Each number is 50 + 10 x the weight over its row's rms, rounded and kept within 0 to 99. Layers, rows and columns count from 0. The size before them is the row's rms in percent of the matrix's.

# layer 5 MLP down, 512x2048, rms 0.0424, rows 265-373, columns 192-255
094:51 49 57 46 48 34 58 71 51 67 58 46 45 63 45 50 53 37 36 85 66 36 65 57 53 45 40 59 50 44 55 60 55 53 34 62 43 47 60 38 59 56 59 61 60 33 68 59 66 42 45 37 38 72 52 42 60 58 56 51 47 42 48 47
097:61 66 37 44 61 54 54 26 46 37 40 45 27 39 81 57 55 48 43 47 52 63 51 44 54 37 55 63 54 40 54 54 56 51 58 50 52 43 65 45 62 66 25 54 43 56 57 42 48 42 41 53 47 40 50 46 43 57 57 52 58 47 38 59
097:37 30 23 54 40 29 49 50 43 64 54 58 52 62 57 55 49 36 51 36 55 60 52 50 39 51 42 26 61 64 50 41 22 67 32 55 50 57 46 51 53 39 43 49 63 50 39 45 52 52 53 38 35 27 73 36 56 32 33 52 49 61 52 61
106:42 62 41 54 53 48 55 65 47 52 44 41 50 46 61 43 44 30 47 55 40 57 66 39 63 35 45 33 46 44 34 42 58 45 53 56 53 72 55 43 44 59 41 42 51 29 52 51 56 52 63 50 62 48 39 49 30 46 52 45 54 48 40 54
099:57 55 51 61 52 46 47 67 57 69 52 69 47 63 49 58 47 49 49 36 42 42 53 61 45 67 55 59 48 52 40 52 49 43 49 44 43 54 46 61 37 36 57 49 30 49 51 53 44 63 61 51 40 53 42 66 43 62 76 67 53 47 38 32
103:50 50 60 48 61 28 63 54 45 63 72 40 43 38 45 43 61 44 53 45 41 76 50 48 51 42 48 72 61 50 55 42 43 58 54 61 44 64 54 52 60 64 53 54 44 53 51 37 53 65 68 73 53 37 44 69 56 65 56 37 53 39 43 43
102:42 57 50 61 54 56 62 56 51 56 54 41 37 50 42 48 51 49 57 51 65 43 57 60 62 60 55 54 56 69 55 55 42 39 39 47 45 48 62 45 32 48 66 38 39 42 57 59 53 61 66 55 54 45 50 56 59 47 52 53 47 46 50 27
102:33 44 46 43 32 36 53 63 43 79 41 46 49 33 59 43 52 54 51 51 51 40 58 27 63 52 49 57 37 54 47 46 42 51 53 73 30 48 55 42 37 48 51 42 54 47 44 49 49 57 46 56 48 55 45 49 52 60 34 62 37 58 51 44
088:42 45 60 43 45 78 31 40 63 51 54 45 48 61 41 62 50 39 48 53 51 62 43 52 51 45 59 56 64 58 56 67 55 37 56 50 66 53 58 48 64 42 27 43 60 44 52 61 36 47 41 44 42 49 69 48 52 51 55 56 58 43 56 49
093:60 50 59 48 44 45 31 62 41 42 60 34 35 57 62 53 43 38 44 34 47 36 48 39 44 35 33 33 55 47 47 46 44 30 30 53 49 38 40 50 59 29 49 53 55 72 54 54 47 38 46 41 59 56 52 54 58 44 39 38 41 29 57 38
097:43 38 64 47 31 39 46 71 61 44 37 58 36 48 54 51 44 46 46 34 61 38 46 46 51 59 46 58 55 48 40 29 16 49 46 40 52 46 53 43 47 62 45 58 55 53 46 55 49 20 44 44 56 42 39 46 47 44 49 46 44 48 51 47
093:49 41 40 52 24 51 60 47 66 29 50 50 45 39 45 32 56 68 43 58 57 45 49 51 51 65 63 54 57 56 52 58 41 66 52 51 46 45 53 55 58 52 35 52 56 26 35 47 58 44 59 40 44 50 39 45 62 49 52 46 52 55 62 50
091:37 29 40 40 38 39 51 49 56 51 46 24 58 44 62 46 53 46 47 42 51 49 63 51 46 50 39 44 45 46 43 49 42 48 55 62 45 51 43 51 50 64 49 34 55 46 54 52 49 43 59 53 51 22 25 51 36 61 41 68 57 43 43 44
097:62 55 59 52 53 54 38 50 53 46 29 53 45 55 47 37 59 36 51 57 31 50 64 62 57 50 49 55 49 38 40 55 37 42 42 30 57 48 34 51 56 46 44 52 58 52 53 43 54 65 60 66 60 46 34 53 82 48 51 75 47 52 63 65
102:54 34 63 71 47 56 41 52 58 41 41 46 56 39 39 48 52 34 47 56 57 50 45 56 67 54 51 42 42 54 29 43 42 28 55 47 32 51 71 48 45 47 35 34 50 63 52 49 40 58 32 54 52 57 49 61 56 68 59 35 57 58 59 53
108:49 38 49 44 46 50 51 40 55 44 51 50 55 51 48 40 37 36 30 63 34 35 49 46 46 44 49 47 52 47 57 41 62 45 46 57 44 37 53 51 54 40 62 26 43 35 39 46 48 57 44 26 56 31 47 45 53 44 46 53 47 54 36 40
099:55 44 64 70 49 60 52 55 42 45 59 48 73 32 31 45 61 43 50 58 41 41 49 40 52 44 54 61 47 59 55 44 45 44 39 44 46 50 33 56 70 54 64 39 67 65 44 49 52 47 55 57 53 55 49 36 60 58 53 47 51 58 44 60
114:49 26 52 43 51 54 57 49 46 51 31 53 51 54 52 32 62 43 52 51 68 53 53 52 66 63 48 45 61 55 55 54 26 71 54 56 60 47 66 50 40 45 38 53 48 67 51 48 61 53 50 58 59 57 60 62 59 49 47 69 59 62 44 71
093:64 46 50 68 54 51 40 43 29 41 46 45 67 76 50 55 54 53 67 43 48 70 45 40 54 42 55 57 58 48 59 66 52 64 37 53 57 68 61 59 40 49 50 58 39 48 58 34 50 56 31 63 29 50 63 64 45 54 72 40 46 49 44 41
095:52 65 46 59 44 50 36 46 69 45 41 50 63 57 48 36 51 49 65 51 42 64 51 57 52 45 65 53 50 51 53 56 18 58 31 46 38 57 40 63 59 59 56 38 37 36 44 61 51 45 62 56 64 32 40 64 70 62 43 56 65 72 50 41
101:60 48 61 46 34 48 59 49 56 53 63 43 51 57 58 43 40 57 48 36 47 41 49 45 56 46 39 59 46 43 56 43 39 63 58 55 33 53 64 41 29 56 55 63 41 65 51 44 53 54 46 54 35 58 31 66 34 53 40 33 66 39 52 46
096:55 43 57 60 51 36 49 54 57 50 42 55 69 50 40 30 42 45 44 50 53 50 38 64 56 52 42 50 60 45 58 56 58 60 47 62 49 56 61 49 42 43 40 48 42 49 54 47 58 53 35 51 46 62 57 57 58 58 45 46 54 48 51 45
105:63 48 37 46 40 37 51 57 36 53 57 53 63 53 51 33 45 27 49 56 27 50 45 56 39 51 60 52 45 35 40 49 45 33 38 60 53 41 55 41 48 43 49 50 54 84 45 47 43 29 31 70 52 47 38 48 40 41 44 65 69 56 47 45
096:41 42 48 45 39 36 50 65 46 55 29 50 69 46 44 52 48 41 60 45 59 56 55 27 47 51 54 50 48 60 50 39 41 60 49 52 50 51 45 33 60 16 55 62 33 50 55 46 59 50 58 63 51 29 55 34 69 50 33 49 33 39 45 55
102:55 47 45 42 64 61 40 42 41 46 61 34 61 48 60 46 43 60 58 46 66 55 62 47 61 50 52 60 39 49 44 44 41 51 48 51 50 44 49 50 21 58 40 56 54 62 34 48 36 49 50 55 52 48 53 54 34 57 36 47 70 58 52 52
100:60 48 58 43 62 43 66 65 39 57 60 53 47 35 63 48 56 43 33 48 44 42 51 47 49 52 47 60 45 57 56 48 76 59 52 42 58 38 54 37 65 52 35 58 70 52 50 52 49 43 73 47 55 39 61 46 30 43 37 50 43 58 28 49
101:42 50 52 49 41 65 54 58 54 61 54 34 41 46 49 52 56 46 49 42 56 53 48 29 38 52 38 57 43 48 53 48 63 62 39 60 56 40 52 45 55 54 41 54 41 47 37 52 54 41 48 45 44 18 56 49 57 55 39 46 48 43 71 45
110:37 62 67 57 58 48 69 63 53 50 42 50 61 65 50 47 45 57 50 70 51 42 45 59 48 34 74 50 52 58 45 57 40 46 45 54 58 49 57 48 56 53 52 53 35 42 44 50 52 51 48 56 62 27 56 50 57 58 40 33 58 66 52 72
100:48 53 45 42 61 53 53 54 46 49 48 50 45 34 53 54 40 47 35 48 53 40 51 68 37 61 55 56 54 62 44 46 58 48 41 43 51 40 35 53 58 43 54 51 43 53 65 67 57 45 48 49 66 61 47 46 58 42 36 43 48 42 50 44
090:54 52 48 42 45 39 61 69 51 50 51 32 47 61 40 53 57 53 53 36 43 63 44 62 56 59 68 72 58 54 51 51 38 47 55 40 37 56 60 51 52 41 41 46 50 45 50 49 48 62 51 48 60 61 55 50 53 82 67 51 44 63 65 38
100:50 58 61 57 40 55 67 64 60 53 44 56 60 39 48 43 46 47 60 54 47 54 36 55 58 50 38 55 47 45 60 49 61 55 41 46 43 55 49 39 48 27 48 51 50 58 66 62 44 47 51 54 54 56 39 54 69 36 33 61 60 46 42 66
095:31 71 47 54 41 43 45 43 44 46 54 55 43 47 52 51 46 53 54 48 47 57 57 51 53 20 41 39 51 56 37 40 63 51 59 42 46 52 55 51 50 48 50 50 44 41 39 47 40 51 60 50 73 57 41 66 40 42 54 65 51 56 50 44
098:73 38 44 49 52 52 44 54 40 51 46 63 54 37 52 38 55 49 42 38 69 45 51 42 47 68 37 52 53 45 67 48 47 56 76 55 50 48 54 42 52 51 52 65 52 67 36 46 52 36 46 40 48 54 48 41 50 58 51 55 43 52 33 48
097:44 53 44 55 50 47 43 47 48 50 63 52 43 39 38 54 40 41 57 56 35 59 43 46 73 57 41 30 39 41 48 49 48 53 67 52 50 53 34 54 35 41 61 40 39 72 39 46 52 44 47 52 48 52 43 41 59 48 47 43 36 52 57 30
093:59 43 51 60 45 50 54 52 44 86 71 57 49 42 53 33 43 45 58 57 35 56 51 45 55 41 47 54 57 57 62 50 43 64 51 54 64 48 37 62 48 61 50 42 54 49 66 36 58 60 39 60 22 58 72 51 64 53 58 34 45 22 69 41
103:55 63 50 59 62 59 67 46 51 55 24 40 50 43 60 65 52 48 59 54 38 47 49 54 43 47 46 33 42 60 49 45 59 56 61 57 38 56 50 41 27 47 44 38 49 39 63 46 47 41 55 34 58 59 74 56 66 41 42 45 53 48 57 47
098:60 55 49 51 56 50 31 31 30 67 44 50 49 54 29 41 56 64 43 50 56 47 48 55 47 64 63 59 53 59 57 51 41 57 40 60 51 61 39 53 57 44 56 37 49 22 54 37 63 61 49 46 44 50 74 42 52 54 55 47 38 64 47 49
104:46 44 60 46 53 40 49 31 45 40 47 44 45 45 48 54 63 65 61 38 63 33 44 37 52 39 51 50 41 59 47 38 57 64 55 44 58 51 53 62 63 57 45 50 49 61 73 35 48 57 64 51 40 62 63 57 46 51 65 53 58 55 37 55
098:56 33 63 64 65 49 59 34 57 36 70 51 56 54 50 59 52 55 55 50 56 59 49 64 56 49 50 67 52 55 54 56 55 49 47 37 70 49 49 47 49 35 56 56 56 56 30 67 53 48 53 43 53 36 49 46 32 59 61 48 51 38 47 23
097:38 55 55 56 53 51 55 48 76 61 56 39 43 44 36 53 37 56 46 61 45 29 49 55 51 40 45 56 43 34 45 52 43 39 59 26 49 69 47 62 50 55 65 45 45 24 55 49 61 45 40 40 49 59 63 60 38 51 47 66 64 68 37 39
101:55 57 45 35 55 45 65 46 68 60 47 63 43 46 40 53 43 65 49 55 28 49 45 39 56 57 57 52 56 35 45 64 47 71 41 60 56 41 45 66 55 61 53 34 47 61 44 49 40 52 33 53 50 49 53 59 39 34 44 78 52 50 42 56
099:42 49 60 66 60 59 40 59 54 53 43 44 59 51 57 37 55 52 54 48 34 35 46 59 40 48 62 56 48 66 53 49 23 55 58 57 62 50 61 50 40 47 48 49 53 46 54 50 50 47 42 56 55 39 55 52 47 49 49 44 54 59 52 55
101:50 44 49 47 54 30 42 48 40 55 53 47 49 45 52 29 35 35 31 53 53 49 44 48 55 58 34 41 54 41 46 50 40 45 48 45 40 40 38 37 47 49 47 56 39 23 68 62 62 52 46 39 54 47 31 43 43 51 37 67 39 59 64 46
133:59 52 53 26 30 54 47 52 40 55 49 55 52 54 54 41 53 35 39 54 40 41 53 31 62 58 53 55 63 35 59 51 41 40 63 50 29 52 37 41 66 44 40 45 26 53 62 50 45 27 57 47 61 38 47 68 64 55 60 34 39 50 57 47
097:49 57 63 30 52 51 52 50 28 58 54 37 46 33 54 48 45 37 59 60 45 42 52 56 59 55 38 48 41 67 58 52 57 40 51 53 40 49 47 29 59 52 50 64 63 46 34 66 47 51 51 41 41 41 44 42 55 57 49 68 47 52 50 34
091:54 51 63 54 51 64 54 64 64 63 41 57 49 42 46 60 46 52 60 48 45 61 43 41 45 51 49 53 52 48 56 55 32 52 46 48 48 49 52 44 28 59 42 55 58 61 38 46 49 50 47 43 41 55 52 47 34 39 46 29 40 40 59 69
103:57 35 37 54 45 43 39 42 51 48 51 34 50 45 56 69 45 35 61 67 46 42 53 34 42 61 23 50 49 44 57 36 46 52 54 30 42 43 50 38 30 45 66 38 44 56 32 38 51 59 42 38 45 42 52 42 76 47 43 43 54 58 68 52
100:44 48 55 64 54 56 54 60 51 33 62 47 61 65 56 19 55 52 46 56 47 49 49 48 67 33 55 59 56 50 62 47 48 46 46 52 40 57 42 52 28 34 59 43 52 37 40 49 55 51 42 44 51 57 30 56 39 46 37 59 57 58 54 55
105:38 43 45 44 48 71 55 41 38 60 46 38 47 59 50 53 57 40 43 51 45 42 46 40 71 54 50 39 43 65 57 43 60 40 56 39 40 54 48 54 63 33 58 38 59 44 45 52 54 54 48 47 57 63 54 51 48 51 30 55 56 61 58 56
100:50 56 55 47 62 63 65 60 51 49 51 38 57 35 44 57 63 71 37 55 48 33 57 30 45 55 47 55 51 48 50 49 53 53 52 48 52 49 45 46 36 71 43 51 53 56 50 59 35 39 66 41 45 42 37 54 44 50 58 56 35 50 33 43
099:59 63 53 72 59 46 37 31 57 56 64 61 52 49 40 40 46 55 57 39 50 67 67 45 36 52 60 62 49 56 43 55 65 55 67 54 60 56 50 53 35 44 64 32 55 63 37 44 44 60 33 51 66 60 68 54 55 43 48 48 53 62 37 64
097:36 41 50 61 50 50 40 34 64 48 58 62 33 46 48 57 48 69 67 48 48 42 53 43 49 67 53 53 46 41 40 57 54 61 24 57 55 55 48 47 64 43 56 40 57 38 36 54 48 58 39 58 60 30 41 52 64 52 51 46 36 49 47 51
108:53 36 60 48 58 55 59 62 43 61 41 51 51 42 42 52 52 61 57 44 53 56 37 50 47 43 54 51 45 63 61 58 24 35 63 57 39 51 22 55 49 54 40 43 57 50 45 61 38 38 53 68 65 66 40 57 56 57 57 66 49 42 45 49
105:49 49 56 48 46 57 59 48 74 38 40 31 37 43 41 52 53 36 51 40 54 51 48 32 47 46 55 50 54 49 52 53 36 42 56 43 59 60 63 64 65 45 54 52 45 51 58 54 54 67 60 38 42 33 37 48 44 55 39 60 41 34 45 45
094:51 48 57 45 58 51 56 51 35 58 38 54 34 59 44 40 47 57 48 52 47 49 54 36 48 60 61 57 68 53 43 56 62 50 31 57 51 60 38 58 52 38 59 39 44 45 56 52 50 46 62 54 50 61 53 66 51 56 44 54 42 50 56 56
100:42 51 57 54 47 37 58 46 68 48 51 58 36 47 57 43 43 55 58 32 49 69 52 37 57 42 66 44 59 56 61 45 38 60 36 56 49 48 44 42 57 64 63 41 36 46 59 49 57 68 57 55 32 38 50 30 55 53 19 65 57 42 49 56
099:40 32 53 50 30 59 34 35 45 44 55 44 44 40 54 42 53 58 45 42 63 59 63 45 45 52 21 60 47 31 32 52 48 25 55 59 50 43 76 40 66 37 48 54 59 37 50 54 57 57 60 50 36 61 25 30 45 51 49 49 56 47 34 45
102:62 56 51 53 44 65 43 46 45 25 45 44 64 68 55 60 50 49 44 55 50 32 50 57 50 53 39 50 43 59 53 66 59 22 62 66 38 41 37 51 64 42 51 54 42 39 56 39 39 38 44 33 41 57 32 51 55 57 40 52 61 50 48 53
096:56 61 49 40 46 50 60 62 49 51 45 38 33 69 44 48 49 41 47 41 40 33 53 56 74 50 47 32 47 43 38 50 32 49 41 37 51 45 55 52 48 58 50 57 43 38 48 56 55 56 47 54 58 61 46 57 55 53 38 62 42 51 63 38
097:37 27 49 45 37 53 35 41 75 39 47 43 49 43 50 39 78 83 52 42 58 49 54 69 54 47 55 53 57 51 56 30 28 54 48 22 55 62 61 66 45 64 47 48 36 37 51 54 44 65 65 48 47 48 47 59 45 54 50 60 31 53 35 31
089:57 29 48 36 36 37 47 52 51 27 53 54 32 38 59 47 60 48 44 46 62 52 71 52 52 63 56 34 58 35 53 57 39 46 39 35 62 53 39 64 35 55 61 53 55 52 42 53 31 46 53 54 51 59 67 51 49 55 45 50 52 60 40 45
101:64 42 52 62 58 55 44 65 32 60 52 49 47 53 41 57 61 30 56 45 40 50 48 50 49 45 35 56 50 45 46 49 66 52 56 59 46 52 57 58 52 52 58 37 43 48 41 44 33 29 33 39 46 50 42 49 47 53 52 36 43 54 65 45
104:64 60 57 66 54 55 60 43 51 39 69 57 47 45 34 48 57 65 51 52 62 54 53 49 38 33 47 44 51 52 59 62 52 41 38 51 51 54 52 62 48 51 58 61 48 50 50 51 52 53 31 48 57 65 55 56 39 54 53 40 44 55 21 59
097:51 43 37 54 51 45 48 58 55 49 69 45 54 78 38 64 66 53 44 56 59 47 45 30 50 64 58 39 50 46 57 55 42 49 55 67 43 39 47 64 61 67 42 46 58 36 38 76 32 50 37 48 58 67 61 60 63 51 57 57 40 64 45 43
095:45 55 49 38 49 20 48 31 47 36 54 66 63 29 34 63 60 52 49 66 62 54 47 52 68 36 67 40 50 58 48 50 40 57 41 42 46 51 47 53 60 54 44 38 54 50 64 49 46 56 50 60 58 39 43 45 26 55 48 57 60 48 45 61
100:63 53 52 54 47 66 51 67 57 42 69 62 49 48 60 76 54 65 51 28 57 49 38 49 51 49 52 32 56 59 46 63 54 55 55 55 50 45 41 49 55 45 38 62 36 57 49 48 62 40 32 45 60 50 36 49 55 56 58 46 52 51 53 50
103:66 36 45 30 53 50 44 31 75 57 39 47 38 41 28 41 49 49 44 45 47 49 56 50 51 51 52 67 54 59 45 67 57 62 50 46 56 49 52 46 64 56 58 41 35 26 55 54 54 44 47 49 52 59 47 38 42 49 43 60 53 54 54 54
097:59 43 44 48 48 66 17 39 61 44 44 57 35 49 49 54 54 57 34 58 54 31 57 45 59 62 46 42 52 45 46 48 39 35 52 43 57 47 55 48 31 44 62 41 57 65 43 39 47 57 35 46 57 54 54 45 38 54 54 49 47 55 49 42
093:51 40 48 28 51 49 44 54 48 68 33 58 61 49 55 29 48 63 50 60 48 52 46 65 45 58 56 70 52 57 58 46 34 53 75 43 53 27 56 50 75 57 43 38 50 29 47 46 55 45 36 46 50 46 42 59 57 53 46 37 54 54 55 60
097:75 51 44 52 50 37 42 44 55 49 55 55 56 60 41 51 49 60 50 45 38 47 48 51 56 61 38 58 49 49 55 68 49 58 48 39 56 70 61 45 51 61 61 56 66 37 56 51 37 64 31 43 38 58 69 61 49 41 38 58 52 40 48 68
093:42 47 39 54 53 27 63 26 57 46 56 28 73 69 57 60 49 57 38 56 53 54 44 45 65 59 45 58 43 45 47 48 49 50 69 51 47 40 51 57 38 41 54 43 57 65 57 43 45 44 26 51 50 40 49 53 28 56 50 44 63 61 68 57
098:38 56 47 48 63 52 63 67 71 57 48 34 40 64 54 45 39 50 55 60 50 52 51 60 33 58 75 48 40 39 53 44 51 50 53 68 54 55 71 54 69 51 59 51 35 50 45 59 43 59 72 51 42 49 42 67 37 65 69 33 46 66 67 53
101:45 66 73 51 47 37 47 72 58 62 63 50 56 52 30 58 50 46 55 42 54 61 40 55 54 46 49 54 58 58 52 64 46 58 43 68 43 54 51 48 49 50 64 48 40 52 59 50 57 35 56 61 49 77 68 57 84 57 50 52 38 37 41 51
110:44 60 50 44 54 50 49 57 51 31 25 59 44 49 47 52 43 45 53 58 54 62 33 48 45 40 52 45 56 55 55 41 71 57 49 45 54 38 40 48 43 56 65 50 44 49 44 59 57 44 49 57 44 54 38 42 58 53 74 35 52 58 65 41
105:42 47 50 44 58 60 47 61 46 51 54 38 45 57 50 37 61 36 48 51 60 44 48 43 41 27 33 49 46 50 66 60 44 47 59 64 47 45 65 44 35 47 56 54 40 40 34 53 46 56 44 37 67 59 46 48 51 59 51 51 49 48 56 52
102:46 43 52 53 30 34 50 65 65 44 43 46 38 45 45 49 51 58 30 60 58 34 62 39 38 66 47 46 46 59 48 57 46 62 45 49 50 55 36 66 29 56 58 57 71 57 53 51 46 55 47 43 46 46 42 48 53 40 54 38 34 45 30 36
100:45 54 40 43 42 45 28 38 49 77 47 65 60 44 44 70 63 50 53 47 40 48 57 49 41 48 64 43 58 60 57 49 46 69 55 49 44 57 58 40 70 73 53 31 37 43 54 41 53 54 68 47 56 53 75 53 72 40 58 55 31 35 40 52
097:39 44 45 74 48 41 63 63 35 44 42 64 69 60 62 50 50 38 46 36 48 42 44 51 58 61 34 40 48 55 53 51 57 54 52 60 53 35 32 70 35 57 62 54 73 75 53 48 50 43 68 44 46 64 56 48 54 55 03 56 48 55 46 37
095:57 54 49 33 56 32 50 36 38 55 55 38 52 48 41 56 46 39 50 59 50 75 41 57 37 45 54 49 40 35 50 57 60 40 52 46 30 51 50 45 49 50 53 70 70 47 35 45 44 46 45 61 43 62 65 46 69 35 52 68 51 50 57 46
103:55 65 37 46 56 30 40 67 40 69 48 63 50 50 61 52 56 38 54 42 36 54 56 55 59 50 58 61 66 63 58 57 51 55 52 54 51 50 34 56 39 47 48 49 53 32 39 59 51 39 38 62 45 56 62 49 49 51 43 63 67 55 56 63
108:47 75 51 62 47 61 33 43 43 68 33 58 35 52 57 52 45 52 57 46 60 50 53 60 36 34 63 58 50 51 48 44 40 41 53 62 58 52 52 58 54 67 58 54 58 47 61 55 45 40 71 52 55 56 56 53 56 40 73 44 49 43 58 34
094:51 69 50 37 57 45 46 59 40 62 53 61 56 49 58 47 52 63 59 57 60 61 59 76 41 56 61 43 61 59 52 45 67 40 46 58 45 55 46 64 40 54 35 52 47 11 59 43 59 53 43 62 60 56 52 52 57 50 69 41 69 55 49 51
110:55 48 30 40 22 50 47 37 36 43 61 55 59 54 68 47 50 70 57 30 58 51 55 54 55 45 43 34 58 54 56 55 68 22 46 56 50 51 56 53 40 40 59 57 62 32 57 36 46 53 48 41 49 62 53 48 67 49 53 51 60 49 44 51
104:53 45 61 38 43 63 40 33 40 48 65 31 34 50 52 30 47 47 49 50 62 44 60 61 51 48 55 54 67 48 63 58 50 46 42 38 54 56 50 51 42 23 50 62 61 60 61 56 65 58 56 50 54 47 62 53 43 61 49 62 66 63 37 52
086:55 56 54 47 42 49 69 50 58 55 56 47 39 59 52 66 58 54 44 48 44 64 44 60 34 42 55 44 73 49 64 44 47 55 59 56 48 49 52 49 41 62 41 48 56 47 41 58 74 52 45 58 34 41 65 42 61 50 52 53 49 47 38 54
098:48 49 46 49 52 51 46 55 40 41 47 48 57 39 39 58 50 43 47 45 38 61 51 58 50 32 51 58 62 58 57 54 55 43 56 47 54 54 55 60 54 45 45 76 48 53 81 33 62 53 57 64 55 39 49 38 45 44 52 55 58 80 44 49
100:49 28 53 38 41 46 65 51 58 54 52 44 52 39 33 64 58 53 46 45 46 28 54 49 30 47 46 60 35 49 54 39 54 33 49 51 51 40 43 63 59 41 40 41 61 35 50 46 53 50 51 55 40 39 36 46 49 50 51 68 47 48 52 56
095:64 44 46 59 46 36 54 51 57 55 63 47 61 27 49 59 48 42 63 58 35 48 54 66 58 33 46 66 56 53 58 52 57 44 69 43 55 54 43 46 42 46 53 62 48 36 54 40 50 60 47 53 51 62 49 75 58 53 50 61 33 54 46 43
099:51 54 58 53 54 57 43 42 42 47 33 45 55 49 42 43 52 50 50 58 46 56 42 53 54 44 47 40 52 56 53 44 54 51 44 41 57 53 50 58 56 39 55 53 43 31 50 47 47 53 49 55 72 44 56 54 39 46 59 50 47 49 43 47
108:41 59 54 61 55 44 41 51 55 52 51 56 47 44 57 61 52 46 58 53 49 60 56 53 62 49 50 49 60 45 38 53 56 37 43 59 36 50 55 50 57 33 64 47 33 35 65 49 36 47 50 56 59 36 37 99 47 61 43 44 45 46 58 44
104:45 57 55 48 60 56 48 40 50 37 49 33 61 49 56 61 52 51 56 37 35 40 44 53 37 50 55 50 39 49 44 56 51 48 53 39 40 53 45 41 37 59 63 54 47 63 37 59 40 57 64 54 58 65 44 49 44 52 71 50 46 50 54 48
094:47 30 49 38 63 69 33 42 64 47 41 51 73 49 56 35 62 26 69 60 57 45 54 57 50 52 57 29 42 43 49 46 35 26 52 54 53 44 38 48 39 57 60 48 58 69 72 52 45 44 50 51 31 57 48 30 67 40 66 52 54 49 49 45
096:49 59 41 50 37 51 55 59 45 43 38 42 37 39 57 41 61 51 55 57 35 79 60 44 58 42 53 43 45 59 67 61 49 56 32 57 60 58 32 52 63 44 55 51 52 54 59 52 54 42 55 62 46 52 57 52 62 49 45 55 47 48 38 39
094:34 60 53 49 55 50 58 52 61 57 40 69 53 58 54 24 40 34 61 50 43 43 51 40 71 44 48 50 56 42 53 37 52 75 36 48 45 57 55 67 55 53 64 52 55 41 52 51 61 63 70 64 48 49 54 58 62 57 47 48 28 57 38 52
099:38 55 47 49 48 57 71 70 66 56 54 54 57 57 57 53 69 56 55 41 56 63 42 60 57 54 56 58 46 38 51 41 52 50 65 73 36 55 50 51 83 63 44 58 55 51 38 51 49 55 51 56 52 53 36 37 48 48 44 56 54 43 70 49
098:62 42 34 50 52 55 41 46 53 24 65 59 71 46 37 54 61 52 52 44 41 46 51 23 41 36 59 48 40 48 39 56 61 55 65 42 51 46 48 53 57 43 41 51 37 52 46 57 43 45 44 51 63 58 48 61 48 49 47 37 48 53 48 27
101:51 70 41 47 47 31 58 73 44 63 36 61 54 40 60 53 35 56 48 53 61 49 57 54 63 52 53 46 59 50 45 52 46 65 51 52 52 55 27 51 45 54 48 29 55 48 53 44 45 49 56 44 57 48 65 55 23 59 52 22 56 62 57 70
089:68 54 50 41 51 42 47 34 43 47 45 47 39 58 52 47 54 53 40 48 31 59 50 44 45 40 55 41 60 47 58 70 54 44 56 53 51 50 41 47 45 52 50 48 59 64 58 54 55 61 58 51 50 45 49 54 45 57 59 53 50 38 51 62
099:49 65 60 41 49 65 48 47 55 57 47 68 41 46 56 36 49 62 45 36 30 49 43 53 53 60 52 60 42 47 48 44 59 43 52 51 60 43 46 54 56 49 53 65 83 58 48 56 51 46 46 52 50 24 49 45 52 49 48 72 59 51 53 61
097:44 49 66 63 49 59 37 49 36 68 28 63 40 56 40 49 59 46 41 47 68 54 60 64 53 52 45 46 53 52 40 51 48 41 44 59 70 39 66 42 60 53 59 60 48 53 61 35 65 40 42 50 56 42 71 58 52 44 40 48 67 38 33 56
095:43 43 50 63 38 45 24 54 48 26 64 45 53 48 46 48 57 62 63 55 48 59 39 52 60 51 59 41 38 48 48 42 78 47 61 38 58 55 63 69 62 54 38 53 44 36 48 33 48 56 43 50 51 50 54 53 51 54 76 49 61 43 67 63
102:54 65 43 41 48 23 49 53 50 46 42 61 41 46 43 47 47 42 29 63 42 53 53 34 41 39 41 44 56 43 43 45 47 49 50 45 46 55 57 52 47 49 46 56 45 41 65 44 60 34 52 49 64 59 34 48 46 41 50 32 28 26 45 37
097:58 69 41 46 50 49 53 41 51 46 51 46 49 44 56 54 54 50 37 47 48 52 53 43 69 66 62 46 55 40 52 59 38 59 53 37 42 56 56 45 47 45 50 40 58 64 56 48 56 42 50 60 45 59 40 46 44 61 54 54 53 36 35 43
102:44 47 50 51 61 43 36 49 51 56 65 36 49 49 51 56 43 60 56 54 61 62 37 51 53 28 55 49 50 56 47 40 50 64 46 39 33 52 59 41 64 40 61 36 41 49 50 48 61 49 67 59 60 45 30 40 73 49 33 38 40 66 64 48
096:41 46 62 54 51 41 44 47 54 54 55 50 53 35 43 42 46 67 58 31 62 56 54 39 53 43 55 57 50 59 45 41 43 57 54 45 53 58 38 43 60 46 49 46 64 47 50 40 47 39 40 57 50 26 73 45 52 33 24 22 48 54 37 55
111:61 41 53 38 56 26 43 36 50 57 54 41 51 49 58 54 45 58 46 43 51 42 45 49 61 51 38 58 38 51 48 32 47 71 66 41 62 52 44 56 45 61 65 59 57 47 54 54 63 56 47 57 35 41 51 55 32 31 54 60 47 36 41 44
099:65 30 54 48 56 37 54 40 59 57 47 55 55 40 41 58 49 51 45 48 38 62 46 47 44 39 50 58 54 63 62 66 52 34 58 54 45 41 58 35 42 49 49 46 41 53 55 38 54 47 53 37 42 51 52 48 46 44 45 39 54 52 52 40
093:57 34 41 72 45 31 43 54 62 54 34 37 39 51 51 48 46 44 56 35 47 61 49 61 70 65 55 49 45 58 40 49 59 53 73 51 47 58 40 70 64 45 68 48 47 44 31 48 49 39 35 43 55 43 61 52 35 53 47 48 61 61 40 55
102:42 62 58 50 55 47 57 47 35 65 51 50 45 52 54 50 42 44 36 62 38 49 65 49 58 49 41 66 53 37 41 47 54 50 51 51 55 48 30 56 34 59 55 57 55 43 53 36 53 34 38 57 54 42 33 44 38 39 60 30 57 55 50 43